{
  "n_layer": 11,
  "d_model": 384,
  "n_head": 3,
  "n_kv_head": 3,
  "head_dim": 128,
  "d_mlp": 1536,
  "vocab_size": 32000,
  "activation": "squared_relu",
  "norm": "rmsnorm",
  "norm_place": "pre",
  "norm_eps": 1e-06,
  "positions": "rope",
  "rope_base": 1020.0,
  "rope_fraction": 0.25,
  "qk_norm": true,
  "attn_scale": 0.0884,
  "bias": "none",
  "tie_embeddings": false,
  "parallel_block": true,
  "extras": ["some layers without positions", "some layers without attention", "local attention windows", "gated attention", "exclusive self-attention", "normalized values", "value embeddings", "a smear gate", "an embedding shortcut", "skips across layers", "capped logits"],
  "init": "normal",
  "init_std_qkv": 0.0226,
  "init_std_o": 0.00481,
  "init_std_up": 0.0226,
  "init_std_down": 0.00241,
  "optimizer": "cautious_adamw",
  "lr": 0.00083,
  "beta1": 0.9,
  "beta2": 0.98,
  "weight_decay": 0.21,
  "lr_head": 0.00575,
  "warmup_steps": 587,
  "schedule": "wsd",
  "decay_fraction": 1.0,
  "decay_shape": "linear",
  "final_lr_fraction": 0.0,
  "batch_tokens": [32768, 65536, 98304],
  "seq_len": 1024,
  "doc_mask": true,
  "train_tokens": 517000000,
  "steps": 8124,
  "dataset": "wikipedia_en"
}
Each number is 128 + 32 x the weight over the matrix's rms, rounded and kept within 0 to 255. Layers, rows and columns count from 0.

# layer 8 MLP down (transposed), 1536x384, rms 0.0414, rows 1111-1119, columns 0-191
[[112 206 172 120 137 140 158 165  80 157 107 103  87 114 177 181 110 137  95 147 165 131 145 174 123  74 146 121 121 177 175 144 159 137  98 114 103 106 120 169 120  96 120  80 120 120 131 148  91 141 105 152 163 126  65 126 101  99 135 152 111 130 153  98 139 113 121 164 136 115 143 104 119 124 103  95 142  88 118 174 122 103 138 177 143 146 133 164 160  86 134 123 126 132 197 126 109 111 188 110  92 128 166 122 134 171  42 154 120  92 118 140 170  97 156 147 102 112  73 163 159 128 115 119 103 107 164 168 104  99 149 120 162  99 155 104 115 160 116 166 128 146 120 144 105 118 147 144 189 113 133 149 125 154 132 155 141 128 109 161 117 126  67 165 119 129  93 129 129 186 132 122 138 147  88 173 181  90  92 147 137  89 146 119 114 111 142 145 121 112 122 169]
 [121 107 174  77 141  76 139  81 134 117 115 118 154 137 103 134 194 150 126  85 151 143 145 100  94  90 100  94 143 115 199 164 180 127  98 123 138 144 158 169 148  94 154 133 102  80 179 146 133 131 142 127 111 186 150  61 128 136 113 139 152  75 167 162 131  88  62  91 140 102 151 129 175 141 113 163  85 110  87 191 152 141 110  56 131 161 137 144 142 154 128 110 122  81 171 169 205 100 159 116  65  93 136 159 122 113 113 159  91 129 125 138 132  85 157 126  93 108 125 134 105 163 132  96 170 124 130 118  82 106 181 185 154 158 119 104 178 100 128 135 132 175 123 148 103 129 101 148  76  89 127 148  95  78 129  95 170 161  79  91 157 138 105 118  71 109  97 110 140 145 105  85 103 130 147  69 166 135 145 145 139  68  84  84 118 127 135 100 135 147 157 127]
 [132  67 111  82 142 218  93 189 147 115 142 156 112 138 119  98  86 104  89 121 138 142 120 151 114 104 153 169  93 124 149 181 167  75 103 151  89 121  68 126 119 137 107 126 182 130 161 110  70 114 111 146 147 158 148 122 119 113 175 128 148 146 129 144 137  64 135 101 145 104  71 135 194 177  83 171 111  85 139 129 141 174 113 165  63  96 116 177  99 144 101  88 159  55 116 113 125 107 102 139 175 133 142 134 105 112 136 128  98 158 115 194 110 109  86 132 177 113 140 121 121  66 160  59 176 148 174  47 108 122 116 115 115 133 153 142 145  99 149 171  56 113 103 190  90 117 151 132 147 148 124 120 151 115 157 189 108 145 135  96 110 110 103 136  54 122 130  94 105 111 118 170 122  75 157 124 119 120 157 125 148 147  48 151 116 115 120 137 174 116 149 165]
 [157 139 141 125 129 142 124 116 110 181 135 163 144 130  86 103 112 132 121 139 153 138 103 143 160 145 112 177 127 103 109 103 147 139 116  99 122 110 108  93 136 127 182 133 132 139 156  82 100 134 127 116 158 151 112  93 106  90  90  87 151 169 106 154 127 150 142 104 134 104 205 204 105 138 154 111 150 110 110 105  79 150 169  41 142 127 178 110  90  67 124 105 106 111 108 170  80 120  81 111 136 129 102 153 158 127 119 107  86  83 148 118 111 134 111 151 147 160 114  88  96 126 132 117 146 152 224 110 125 137  72  49 131 104  97 124  83 118 189 121  94 139  92 111 139 125 178 107  89 136 193 126 127 133 167 144 120  98 159 112 147 126 166 128 165 103 109  90 135 117 164 146  81 114  85 154 147 160 142  80 120 150 173 202 113 153 130  89  52 149 103 121]
 [ 76 120 135 180 133 136 137 151 146 130  77 138 157 147 159 157 132 155 175 139 121 128 147  65  97 139 146 108 156 125 130 140 145 127 125 124 119 101 154 129 124 111  78 138 110 134 188 128  88  69 149 163 128  94  91 135 123 162  96 124 123 100 153 109 118 129 111 143 128 147 148 134 138 123 138 145  81 166  89 204 202 127 136  82 156  95 118 105 136  84 143  95 100 112 102 137 117 145 178 177 127 126 131 138 149 145 126 118 142 188 140 130 142 147 156 148 120  91 122 107 145 129 136 129 126 127  81 138 170 114  74  82 165  81 131 189 131 130 180  40 120 164 152 138 174 112 170 125 135 119 147 150 201  85 134 137 129 165 112 134  62 140 116 139 160 145 145 168 109 123 143 181 150  80 116 166 141 101  89 133  92 132  98 167 137 125 108 117  80 144 123 126]
 [141 123 110  76  88 130 176 135 135 141 118 141 145 179 181  62  97 102 158 106  80  99 113  84 142  92 127 123  97 109 134 226 129 133 164 157 199 109 123 103 146 111 166  78  85 115 136 186 100  99 109  77 116 119 175 143  89 111  76 153  92 137 240 132 149  59  92 121  91 136 133  97 169  92 120  98 118 142  62 100  74 112 174 105 142 153 155 115  85  84 137 109 134 121  98 129 136 147 120 131 111  98 150  99 160 146 147  82  84 145 129  94  91 142 201 123 139 125 102 127 144 148 156 174 103 111 103 165 175 170 145 132 100 139 164 131 114 148 148 151  88 176 130  92  51 108 172 156 119 135 138 131 146 202 159 142 122 134 146 114 134 109 103 101 134 106 127 164 148 128 174 194  77 121 105 151 193 134 108 186 139 148 139 149 102 110 132 115 153  91  94 128]
 [128 114 159 113  78 146 139 141 150 133 121 120 102  85 103 146  90 116 138  73 130  89 116 141 132 113 177  90 193 136 130 114 154 123 104 133 109 165 139 134 184 144 211 143 181 140 122 181 143 132 182 163 164 126  41  90 153  96  69 152  88 142 157 151  84 139 112 126 162  93 124 154 127 132 155 138 143  86 140 102  96 140 118 126 119 128 109 116  81 157 196 108 118 134  87 126 121 166 131 133 166  74  94 154 129  91 103 164 167 152  62 194 133 164  88 114  86 148 138 124 110 122 190 181 128 156 111 117  96 118 118 166 182 127 125 147 171  94 149 103 149 133 139 187 144 174 132  68 112  76  56 107 146  91 167  96  98 137  96 123 155 126  95 196 110 139 100 167 120 138  93 144  91 111 171  72 138 117  99 109  99 142 133 115  64 147 103 155 128 175 150 118]
 [166 150 156 160 105 170  87 118 162 175 106  65 106 130 117 182 104 146 190 157 118 138 159 121  54 153 147 113 127  96 160 110 124  70 122  86 141 157  83 152 133 156 176  92 182 120 129 136 109  93  45 158 158 112 142 152 141  71 115 146 127 117 147 129 105 145 152  89 149 172 102 110  78 119 124 153 159  99 131 110 103  82  88 137 173 139 103 120 168 156 114  79 161 119 120 105  98 117 163  86  64 148  63 156 112 146 155  92 100  69 138 114 138 138 104 114 152  66 137 153  97 102 108 134 152 125 123 135 160 153 155 108  75  72 167 117 115 149  96 169 129 156  95 102  96 100 127 168 145  97 177  77 133 128 130 200 154 146 138  67 151 170 122 160 167 101 118 151 158 110  94 101 191 126  99 157 174 131 117 130 116  75 147 181 113 174 139 141 133 120 114  92]
 [159 160  87 101 142 123 143 124 128 172 127 130  88 104 153  83 105 107 144 190 119  95 174 147  91 108 119 101 135 126 162 129  88 151 186 117  89 182 167  95 126 152 106  89 149 128 138  83 191 142 130 137 133 195 100 177 130 100 167  80 130 152 106  68 173  94 141 138 119 113 188  77 106 150 166 110 149  91 156 159 128 167 127 142 110 140 130 110 130 125  91 179 127 134 143 142 137 138 141 170 107 181  96 104  94 191 107 101 145 130 177 171 102 102  91 153  98 138 158 104 170 138 157 148 135  73 104 136  95 174  99 119 110 168 113  83  91 132 145  91 131  97 117 134 166  93 151 192  98 175 152 141 145 134 116 168 105 125 166 127 100 137 113 165  65 124  56 102 150  88 149 139 160  88 112 175 186 119 118 125 125 117 144  85 183 174 143 121  64 150 151 147]]
# layer 8 MLP up, 1536x384, rms 0.0458, rows 1112-1119, columns 0-191
[[156 137 120 217 132  64 106 157  93 131 131 152 122  84 108 124 138 127  93 146 107  42  88  92 162 111 120 120  82 174 146 157 133 142 103 107 116 109  46 138  89 112  87  99 100 118 174  83 128 128 121  86 174 150 118 105 100 133  99  85 129 125 108 135 118 152 212 111 131 110 110 143 179 126 144 143 146 129 184  95 141 122 143 165 107 143 137 101 100 106 187 129 132 107 150 147 138 116 131  80 123  76 163  99  81 138 141 122 103  94 163 158 170 163 163 140  91 168 152 123 148 148 130 175 171 170 119  76 140  57 145 126 136  85 140 118 119 157 171 162  97 142 113 172 114 166 137 136  80 142 158  75 120 114 117  95  87  96 124 130  74 128 150 118  79 148  78 170 104 128 128 151 141 150 154 123  77  97 132 127 181  99 122 174  94 177 130 179 118 141  93  89]
 [143  45 123 143  74 126 142 192 161 182 144 192 152  84 170 105 165 131 130 165 124 167 125 127 131 134 177 135 182 140 145 130 168 154 124 120 125 117 164 108 168 172 140 126 144 150 153 128 132 139  73 123  38 188 118 142 126 129  89 107 134 112 191 159 138 169  84  56 142 134 164 102 151 184 130  77 137  97  99 110 156 115 118 129  95 154 137  42 154 128 135 159 160 108 155 148 113 138 169 117 178 176 164 153  96  65 146 140 145  88  95 138 131 111 168 134  94 122 161 133  74 105 135 134  71 143 162 134 114 165 138  96 161 110 145 126 131 133 182 118 120 137 155 139 141 165 145 115 122 141 162 115 140 187 117 183  92 114 122 212 157 150 164 109 115  82  93 156 138  90 165 169 108 122 116 116 130 129 163 152 100 111 155 102 154 127  92 113 148 150 148 116]
 [160 100 169 167  83 160 126 135 138 160 112 110  70  96 117 144 115 122 186 212 111 181  57 139 140  97 106 129 165 142 136 144 155 100 138  51  80 117 149 127 176  94 112  74 158 178 173 138 158 116  87 160 134  85  81  92 120  94 179 135 135 147 135 156 137 136 107 116 108  99 145 134 132 123 140 111 160 124 100 121 137 119 129 115 121  95 132 164  82 155 118 129 149 124  98 184 163 150 124  94 122  75 172  98  98 158  95 116 126 130 114 151 113 183  65 147 126 141 165 137  97 158 122 145 137 139 118 144 154 108  93 183 124 109 123  87 142 199 130 109 152 145 143 159 158  99 154 112 132 149 105 114 127 119 148  78  46 132 137 174 106  90 189 127 175 119 149 100  96 102 107 137 106 133 167 109 139 144 184 198 173 130 112 153  90 154 187  97 137 142  61 121]
 [117 120 112 123  89  94 129 147 125 157 121  99  78 170 159 153 149 171 175 150 110 112  76 105 152 152 138 169 131 157 143 143 108 126 134 159 111 138 131 130 118  78 104 170 180  78  91 153 135 108  99 128  92 147 114 190 101  89 123 105 133 167 122 111 164  43  94  89 135  26 171 131 129  98 127  95 133 112 119  51 127  69 175 116 146 106 120 122  74  92 117 148 162 186 121 100 117  90  62  97  89 169 136 176  90 108 168 112 121 131 120 126 114 102 103  63 177 129 159 139 100 116 138 114 158 187 151 180 164 117 134 101 131  87 140 121 104  59 141 145  95 126  57 100 136 157  99 124 107 169 108 112  92 142 111  93 138 171 174 183  93  99  81 108 124 131  82 153 112  84 166 161 129 143  95 135  99 106 126 173 113 167 115 135 166 118 108 125 102 175 117 110]
 [147 128 137 157 110 192 116 139 171 123 165 109 181  87 134 115 130  75 163 137 159 189 110 183 141 159  93  94 118  86  73 113  81 106 190 167 111  22 130  96 130 177 127 123 124  57 161 135 162 127 148 146 128 147 131 165  93 147  69 157 137 158 163 146 207  79 139 168 133 104 163 107 187 172  61 103 149 148  99 135 200 173 118 126 162 158 147 184 136 138  73 113 146  71  77 102  84 136 101  61  91 152 189 193 107 123 133  98 117 148 140  88 116 118 156 143 158 157 137 124 118 145 129  26 177 151 202 171 143 117 182 106 105 120 165 129 133 130 135 168 102 128 100 147 149 133 127 137 148  86 166  93 168 117 111 170 100 177 103 120 144 164 175  96 109 120 139 108 172 178 116 167 162  83 164 105 188 142 136 125 181 113 149 125  83 128 186 116 126 168 177 113]
 [165  94 106 105 163 137 133 126 189 140 162 113 141 144 128 138 153  72 158 150  88 121 126 139 209 142 159  79 167  80 176 166 195 161 144 148 148  88 101 151  98 159 153 157 110  75 141  70 126 128 106 137 140 116 102 122  79 107 146 109 103 116 115 140 165 163 130 123 118 175  88 128 130 145  92 176 112  77  79 157 151 115 115 115  73 130 104 105 134 152 127 127 141 143 153 113  80 102 110 114 171  93 144 114 119 119 144 171 117 127  46 130 114 167 121 134 106 112 101  88 109  82  95 144 192 188 128 190  77 111 126 123 123 167 108 125  99 135 109 113 164 120 109 131 153 139 128 102 103  97 106  70 134 126 141 115 208 154 115 108 144 186 175 111 126 131 139 126 107 208  93 111 134 102 110  69 150 161 112 139 112 111 193 100 112 111 130 139 142 145 129 103]
 [155 123 133 105  58 132 130 127 135  87 124 134 117 121 202 155 128 156 101 100 120 143 139  91 116 131 132 189 138 148 116 203 115 114 132 135 127 100 130 151  90  30 180 163 136 174 101 170 126 117 154 175 126 126 116 101  95  99  89 145 119  99 123  98 191 103 180 145 156  95  93 176 162 145 118 114 135  50 176 157 109 162 125 101 119 101 120 109 162 202 186 127 155 121 130  85 121  71 145 123 111 127 128 123 120 143 131 180 134 153 195  87 146 118 126 122 146 117 153 106 125  90  84 115 131 126 126  78 122 100  87 121 146 148  90 129  81 103 119  94  80  87 118 133 123 121 180 146 147 112  99  93 142 155 100 189  67 139  52 143 115 132 166  96 131 180  67 168 121  90 150 142 124  47 113 141 121 121 127 110 143 133  93 124 147 101 140 110 185 128 117 153]
 [127 129 125 140 148  96 128 122 121 149 111 143 117  96 113  99 143 160  99 101 155  91 123 126 176 180 143  92 115  99 100 157 169 103 102 125 140 114 156 119 188 106 114 183 144 103 120 140 154 153 127 142 109 160 190 121 156 138 151 178 141 174 130 133 179 112 119 130 110 123 168 109 163 147  93 198  98 104 105 114 137 134 115 151 110 112  80 126 120 151  94 129 159  70  96 145 106 118 111 136 102 105 115 125 134 100 113 156 101 106 158 148  92 136  90  61 115 165 114 118 135 100 157 122 163 135 134 170 138 108 158 133 103 153 111 118  59 122  88  93 130 167 129  97  90 174 156 160  79  90  98 173 129 116 153 119  65 120 154 133 211 138 153 118  96 110 144  83 126  96 149 142 107 102 136  67  93 120 217 186 136  90 151 187 131 119  66 125 149 147 123 113]]